From a checkpoint of a small transformer trained on Wikipedia: learned positions, a variant of Adam for these matrices.
Each number is 200 + 40 x the weight over its row's rms, rounded and kept within 0 to 999. Layers, rows and columns count from 0. The size before them is the row's rms in percent of the matrix's.

# layer 4 attention query, 256x256, rms 0.0614, rows 0-50, columns 192-255
104,163,148,268,202,160,185,198,202,204,148,307,225,205,198,198,195,204,246,222,210,167,217,186,212,214,153,185,174,263,175,204,191,203,155,254,213,301,191,202,201,180,202,261,260,227,205,136,211,132,271,241,157,206,179,192,263,116,158,200,158,124,152,162,209
110,198,297,169,234,217,179,202,241,233,232,160,183,249,200,185,216,170,142,144,195,233,213,266,157,200,156,147,207,211,178,205,165,225,186,198,249,174,186,199,191,206,209,174,192,206,192,93,192,272,166,164,204,208,228,209,184,178,270,234,184,187,212,201,153
106,178,238,207,188,221,238,261,176,216,260,97,175,171,174,209,208,167,176,192,231,197,174,155,238,226,205,111,222,157,226,153,231,234,122,233,200,149,207,200,146,201,178,167,107,231,240,206,191,246,193,193,244,226,210,244,116,207,175,175,211,122,208,200,158
106,189,183,209,165,187,148,171,215,166,200,211,219,119,268,167,211,223,243,250,161,259,215,195,225,176,173,195,158,179,206,225,236,236,222,189,194,204,203,227,233,107,189,182,169,229,226,225,203,126,164,269,133,159,216,159,247,225,164,236,240,229,203,256,218
111,184,202,196,210,167,207,222,158,228,126,246,222,217,202,222,247,191,206,225,176,155,260,221,198,188,206,114,163,137,219,274,192,169,247,177,232,274,233,234,226,226,229,141,153,245,209,196,200,175,118,191,254,232,190,173,207,174,161,218,253,197,146,223,215
085,229,180,182,213,198,244,218,225,222,225,144,154,227,198,250,190,115,203,168,224,131,194,219,193,203,252,193,236,190,223,183,116,229,180,161,196,152,171,191,198,276,199,203,225,192,140,193,200,274,236,91,221,248,217,273,185,183,274,235,173,248,225,145,168
099,163,134,218,259,160,199,156,146,186,190,202,202,174,258,248,160,245,269,206,195,251,202,193,241,220,129,216,192,246,193,152,135,200,173,162,269,241,197,191,186,226,282,198,315,185,202,170,230,149,229,278,109,170,162,152,247,179,165,154,152,160,167,175,203
093,126,217,252,259,230,167,188,161,231,235,172,145,183,206,200,164,200,255,221,233,191,211,176,226,215,259,96,228,198,215,157,223,194,154,243,190,195,157,187,153,283,310,210,197,184,305,136,217,180,209,232,136,167,195,229,213,197,179,160,114,88,176,143,161
096,190,166,197,190,205,163,194,208,203,230,243,212,174,273,227,258,222,244,200,149,205,178,212,204,193,161,192,185,248,124,222,173,187,204,101,189,204,195,202,192,183,213,205,237,209,194,172,237,200,203,219,215,259,223,168,274,173,221,236,171,251,232,192,265
095,200,193,191,162,228,152,260,231,234,223,147,225,172,216,183,217,183,171,279,220,203,233,196,180,193,260,142,239,112,222,149,260,236,209,319,192,216,294,231,170,206,189,207,104,220,251,219,213,257,232,155,224,205,148,243,202,127,204,147,168,180,167,196,182
098,286,279,146,179,189,222,241,281,212,194,159,220,218,203,196,258,188,133,176,188,260,200,180,188,191,172,173,197,188,210,208,168,252,203,199,250,142,151,225,233,116,148,206,122,229,66,198,196,273,173,94,232,185,218,219,182,130,241,252,207,232,193,206,140
110,200,253,254,227,187,296,271,190,201,128,212,227,207,158,238,238,175,168,122,225,159,218,203,186,172,133,169,175,205,217,280,204,179,170,107,251,241,214,230,192,182,197,121,179,250,171,179,190,183,161,187,229,229,223,157,164,230,169,245,252,171,164,209,136
095,172,180,245,238,218,249,260,190,199,239,196,197,130,148,296,231,197,194,186,250,177,164,192,204,186,190,155,270,162,188,151,321,185,158,212,261,229,291,173,119,269,220,174,148,205,272,168,171,229,185,201,209,230,190,209,154,228,164,177,131,140,210,142,136
104,102,176,266,247,184,225,193,159,181,257,195,175,121,206,269,193,228,242,191,222,180,174,173,200,229,124,185,207,237,140,185,231,182,142,140,263,158,163,181,161,223,243,180,283,173,281,162,206,169,240,253,168,193,141,178,182,295,181,190,145,171,201,147,169
108,219,289,142,120,239,207,205,250,200,193,207,231,250,180,133,191,159,100,199,219,174,225,268,162,196,236,244,169,186,198,242,296,198,232,278,140,179,269,183,214,157,165,206,176,195,207,204,178,278,154,163,260,191,224,198,141,247,223,160,255,277,235,206,127
105,141,158,180,190,211,125,140,212,176,241,209,171,201,271,215,176,214,214,247,177,232,180,205,210,203,190,233,218,267,141,210,198,211,246,206,173,195,212,194,216,178,214,243,300,146,226,162,202,210,291,205,108,165,168,236,262,199,216,202,152,241,202,141,212
109,192,202,243,251,186,207,206,138,239,169,256,133,172,141,225,172,222,229,168,172,165,162,161,210,221,256,169,201,197,189,177,210,163,158,207,179,231,134,172,168,294,227,170,168,191,297,191,216,143,245,223,193,205,233,269,190,293,222,203,177,133,246,123,206
109,95,213,211,292,217,190,252,163,235,204,178,145,138,204,209,245,201,208,185,230,192,203,210,197,224,272,134,216,120,225,174,220,210,193,171,182,240,180,224,212,198,265,181,164,209,294,251,217,277,231,189,234,286,221,235,214,224,196,183,158,212,210,174,223
102,260,156,221,106,211,197,194,315,247,157,231,210,248,174,128,233,190,211,221,192,122,219,212,169,183,201,197,184,226,174,276,219,174,221,229,142,250,190,221,168,219,163,219,187,240,156,195,195,234,228,136,253,227,210,239,244,157,226,219,235,227,190,181,174
106,190,223,211,166,216,88,150,264,186,211,194,160,205,170,145,145,179,155,242,212,230,168,233,202,214,184,212,167,197,174,219,317,208,207,311,184,242,233,193,197,161,201,174,170,226,242,126,208,252,274,179,133,168,217,265,227,278,185,200,218,178,209,156,138
102,181,163,247,251,214,209,125,129,228,165,204,205,143,170,150,183,222,232,210,189,201,197,105,280,223,211,192,205,227,229,158,149,152,164,229,193,177,135,201,138,294,236,252,266,226,255,229,200,155,255,238,149,171,173,254,192,201,144,184,132,135,175,164,227
106,232,167,173,179,190,149,146,237,216,202,210,195,249,215,194,140,197,216,206,165,124,230,278,183,198,184,227,150,203,178,226,178,157,217,172,237,236,203,197,172,310,157,174,235,169,203,166,227,210,148,184,288,199,210,223,199,234,261,202,226,214,155,199,228
092,170,165,202,170,190,187,186,228,206,254,164,230,206,260,204,168,211,211,239,204,198,233,221,204,184,207,177,234,244,152,163,243,202,245,230,184,205,238,154,129,266,247,221,267,145,256,115,207,221,187,240,147,221,175,201,194,168,192,115,112,171,171,164,153
101,111,266,179,256,233,191,269,195,219,242,173,167,236,239,224,205,174,211,185,193,226,227,271,154,212,157,99,176,170,203,215,180,277,204,187,234,220,231,182,181,252,255,139,173,214,291,122,212,257,148,190,234,230,223,227,176,179,247,189,148,172,150,183,162
095,262,237,180,160,201,178,248,262,211,179,190,152,181,232,162,250,217,216,216,140,237,196,250,217,194,166,163,146,196,204,247,171,247,252,210,214,258,176,191,226,172,202,167,144,257,187,164,204,172,200,189,183,170,255,213,221,167,208,274,248,197,149,212,192
108,190,219,177,239,200,175,245,194,169,166,174,202,211,162,191,232,210,163,199,241,261,164,249,175,185,184,226,175,169,223,212,245,229,199,181,192,202,248,217,258,126,194,187,155,244,175,234,190,230,192,203,202,250,216,161,188,176,192,246,276,235,235,261,219
106,144,166,198,236,190,221,165,185,160,227,262,214,160,265,239,233,235,193,201,172,238,194,218,202,213,191,311,212,200,134,221,240,196,217,130,204,197,243,173,190,186,224,221,286,114,184,175,217,153,190,237,185,188,148,183,203,236,190,182,167,278,215,176,249
113,197,192,279,221,195,273,244,230,173,140,289,228,196,164,247,215,208,237,134,199,161,231,179,189,185,141,153,190,192,189,247,179,192,168,172,251,224,116,181,195,234,211,208,176,202,208,134,196,102,132,189,225,152,211,184,160,183,205,237,244,110,156,212,146
098,227,235,172,210,228,287,293,216,223,211,251,209,179,304,192,263,183,154,168,170,189,232,222,208,204,208,187,212,169,186,185,197,260,268,204,188,232,256,203,206,134,199,285,206,203,238,265,210,172,168,248,233,192,188,211,127,140,230,146,113,234,201,179,197
103,248,211,144,163,192,149,223,231,149,215,201,211,284,240,194,191,182,167,197,197,267,184,292,135,178,228,268,233,145,217,200,210,284,261,261,191,171,290,194,241,167,172,216,179,182,129,206,185,248,248,119,183,173,219,180,200,116,239,216,196,246,209,274,213
109,183,204,216,282,181,181,222,134,290,172,215,181,138,144,175,189,178,173,280,198,182,205,120,249,235,291,141,200,163,228,184,199,137,163,187,173,246,158,240,213,219,245,202,169,219,276,216,253,205,214,203,192,256,200,281,207,197,195,182,164,99,191,118,215
109,217,247,213,252,218,240,229,208,247,169,206,169,214,161,210,205,211,281,149,208,231,179,185,203,168,146,93,188,162,266,193,134,269,181,159,237,155,123,212,186,230,243,160,128,255,210,153,196,176,145,167,251,175,273,250,178,175,226,262,225,120,176,230,177
117,191,188,230,161,162,223,230,155,280,207,171,190,204,139,274,217,229,222,159,195,197,166,174,254,297,197,152,218,246,118,168,234,240,185,212,270,213,248,149,195,206,171,177,141,259,205,194,187,191,165,183,177,141,182,238,182,186,264,278,203,198,217,152,203
105,279,242,208,139,183,222,217,223,215,210,230,264,235,208,188,232,218,213,159,184,201,195,149,213,201,228,170,127,208,183,192,294,151,213,157,241,235,237,164,200,238,201,204,146,235,177,169,206,211,186,152,218,184,222,226,173,103,179,298,217,182,207,134,207
131,217,240,157,228,280,223,197,222,198,227,267,266,185,245,132,191,209,213,254,95,192,246,228,165,142,184,172,131,189,234,245,180,228,163,186,177,149,147,218,172,166,234,234,207,175,147,138,171,194,167,192,241,177,179,156,236,265,176,200,220,328,208,275,245
091,202,161,271,177,176,192,190,189,278,153,192,225,204,160,217,233,202,257,243,176,198,211,206,212,292,202,174,220,198,101,209,198,180,166,175,190,153,272,208,197,184,174,177,157,219,185,203,177,184,148,233,173,205,259,203,238,170,268,268,196,214,209,200,187
100,183,262,189,251,211,190,239,142,190,208,253,226,194,256,154,136,167,190,202,180,183,257,277,169,128,202,215,165,222,267,159,126,200,159,230,274,276,192,217,269,176,231,188,223,198,134,160,218,221,206,206,206,155,179,189,239,184,207,142,136,219,182,214,282
131,203,274,199,181,177,209,166,211,206,180,217,175,285,128,192,227,192,227,175,242,192,190,195,220,252,171,221,180,252,189,203,271,216,258,196,252,230,279,145,232,151,200,144,174,247,168,183,219,201,244,161,128,160,170,269,197,208,252,191,207,194,198,165,208
124,212,243,197,161,195,237,270,219,168,168,164,136,225,190,267,270,242,215,148,285,145,188,203,247,268,172,170,214,186,131,189,187,211,243,237,169,230,212,185,223,173,211,142,170,268,233,213,216,231,227,167,182,154,237,172,123,197,180,219,215,202,216,167,161
120,195,193,155,205,209,189,232,149,237,205,131,172,173,198,188,217,197,257,229,238,181,152,206,276,333,171,164,178,203,125,201,235,220,213,206,234,222,218,124,213,176,177,98,132,274,253,204,166,289,193,183,190,216,200,295,192,180,242,171,169,155,224,170,188
120,212,191,212,143,183,266,234,223,209,197,197,177,240,236,251,266,210,182,114,191,194,240,186,208,232,171,196,171,220,137,247,199,285,194,131,239,228,193,170,241,185,180,147,152,231,148,164,173,179,292,181,148,239,202,208,161,153,288,163,166,196,210,126,188
117,197,234,197,205,216,199,136,272,194,253,265,177,199,169,170,109,148,186,193,214,150,163,179,155,148,196,172,165,239,270,242,286,200,162,209,212,176,198,239,128,191,233,238,218,162,227,162,237,216,203,258,175,152,157,229,189,213,221,287,223,280,215,188,140
115,258,179,208,180,216,253,205,167,249,204,233,203,208,211,304,228,182,190,138,168,153,233,164,238,265,242,234,208,166,180,258,169,208,259,145,168,237,145,168,212,227,179,207,257,203,142,243,153,60,202,223,169,286,231,181,160,140,225,160,193,187,202,189,244
098,198,204,215,220,240,225,194,148,211,243,181,253,314,165,180,204,155,201,184,154,166,193,180,183,169,189,270,210,196,261,128,320,233,156,225,132,150,170,191,183,154,213,189,238,167,254,205,215,258,174,218,243,131,159,205,118,271,283,199,167,243,206,102,170
111,121,160,224,189,231,212,189,179,181,159,254,216,223,153,172,221,210,226,200,196,202,303,120,173,141,243,177,213,133,234,231,174,177,221,139,166,217,158,196,198,184,253,170,143,213,162,264,190,121,195,152,258,206,231,146,244,204,161,180,247,151,153,250,150
111,262,207,151,163,195,263,253,236,184,173,199,121,226,156,211,176,212,166,109,200,156,110,208,191,228,224,165,144,258,197,145,203,216,162,210,190,213,199,218,134,198,162,164,213,215,215,269,235,250,200,175,196,163,176,242,168,227,189,227,237,213,248,194,114
113,232,219,172,141,180,214,260,217,214,199,211,167,258,208,323,211,179,192,172,249,133,84,195,229,258,174,248,168,218,123,221,217,217,211,123,292,170,244,149,186,209,127,143,161,211,173,268,201,218,218,266,253,270,203,240,177,165,250,150,193,226,231,176,158
094,214,230,126,204,219,218,198,243,188,242,179,166,169,180,196,175,132,177,176,215,173,164,215,187,196,229,193,170,222,216,196,188,252,180,212,236,206,186,188,102,179,246,213,144,192,256,182,209,292,294,219,266,254,263,209,173,180,183,209,195,187,193,178,209
103,243,199,235,214,191,252,220,162,233,244,292,190,216,183,269,314,224,220,181,203,118,163,153,265,259,140,185,115,289,126,206,224,204,235,137,184,211,235,150,252,177,172,146,205,254,232,243,186,222,210,257,195,192,145,209,142,175,261,179,221,260,208,83,225
106,162,108,199,187,163,177,184,154,225,198,157,176,136,241,193,239,164,207,228,166,213,223,129,217,222,179,312,224,191,118,200,136,206,215,227,198,163,149,191,227,158,197,175,262,177,273,209,216,217,214,250,167,234,238,234,223,141,214,149,90,172,163,172,261
092,135,222,242,237,221,237,185,166,155,202,166,220,199,154,223,205,356,200,280,230,219,244,219,221,228,199,173,261,172,188,173,189,202,135,269,196,214,209,187,170,234,232,153,220,217,231,250,241,254,175,254,161,170,199,145,217,227,211,226,211,201,196,240,273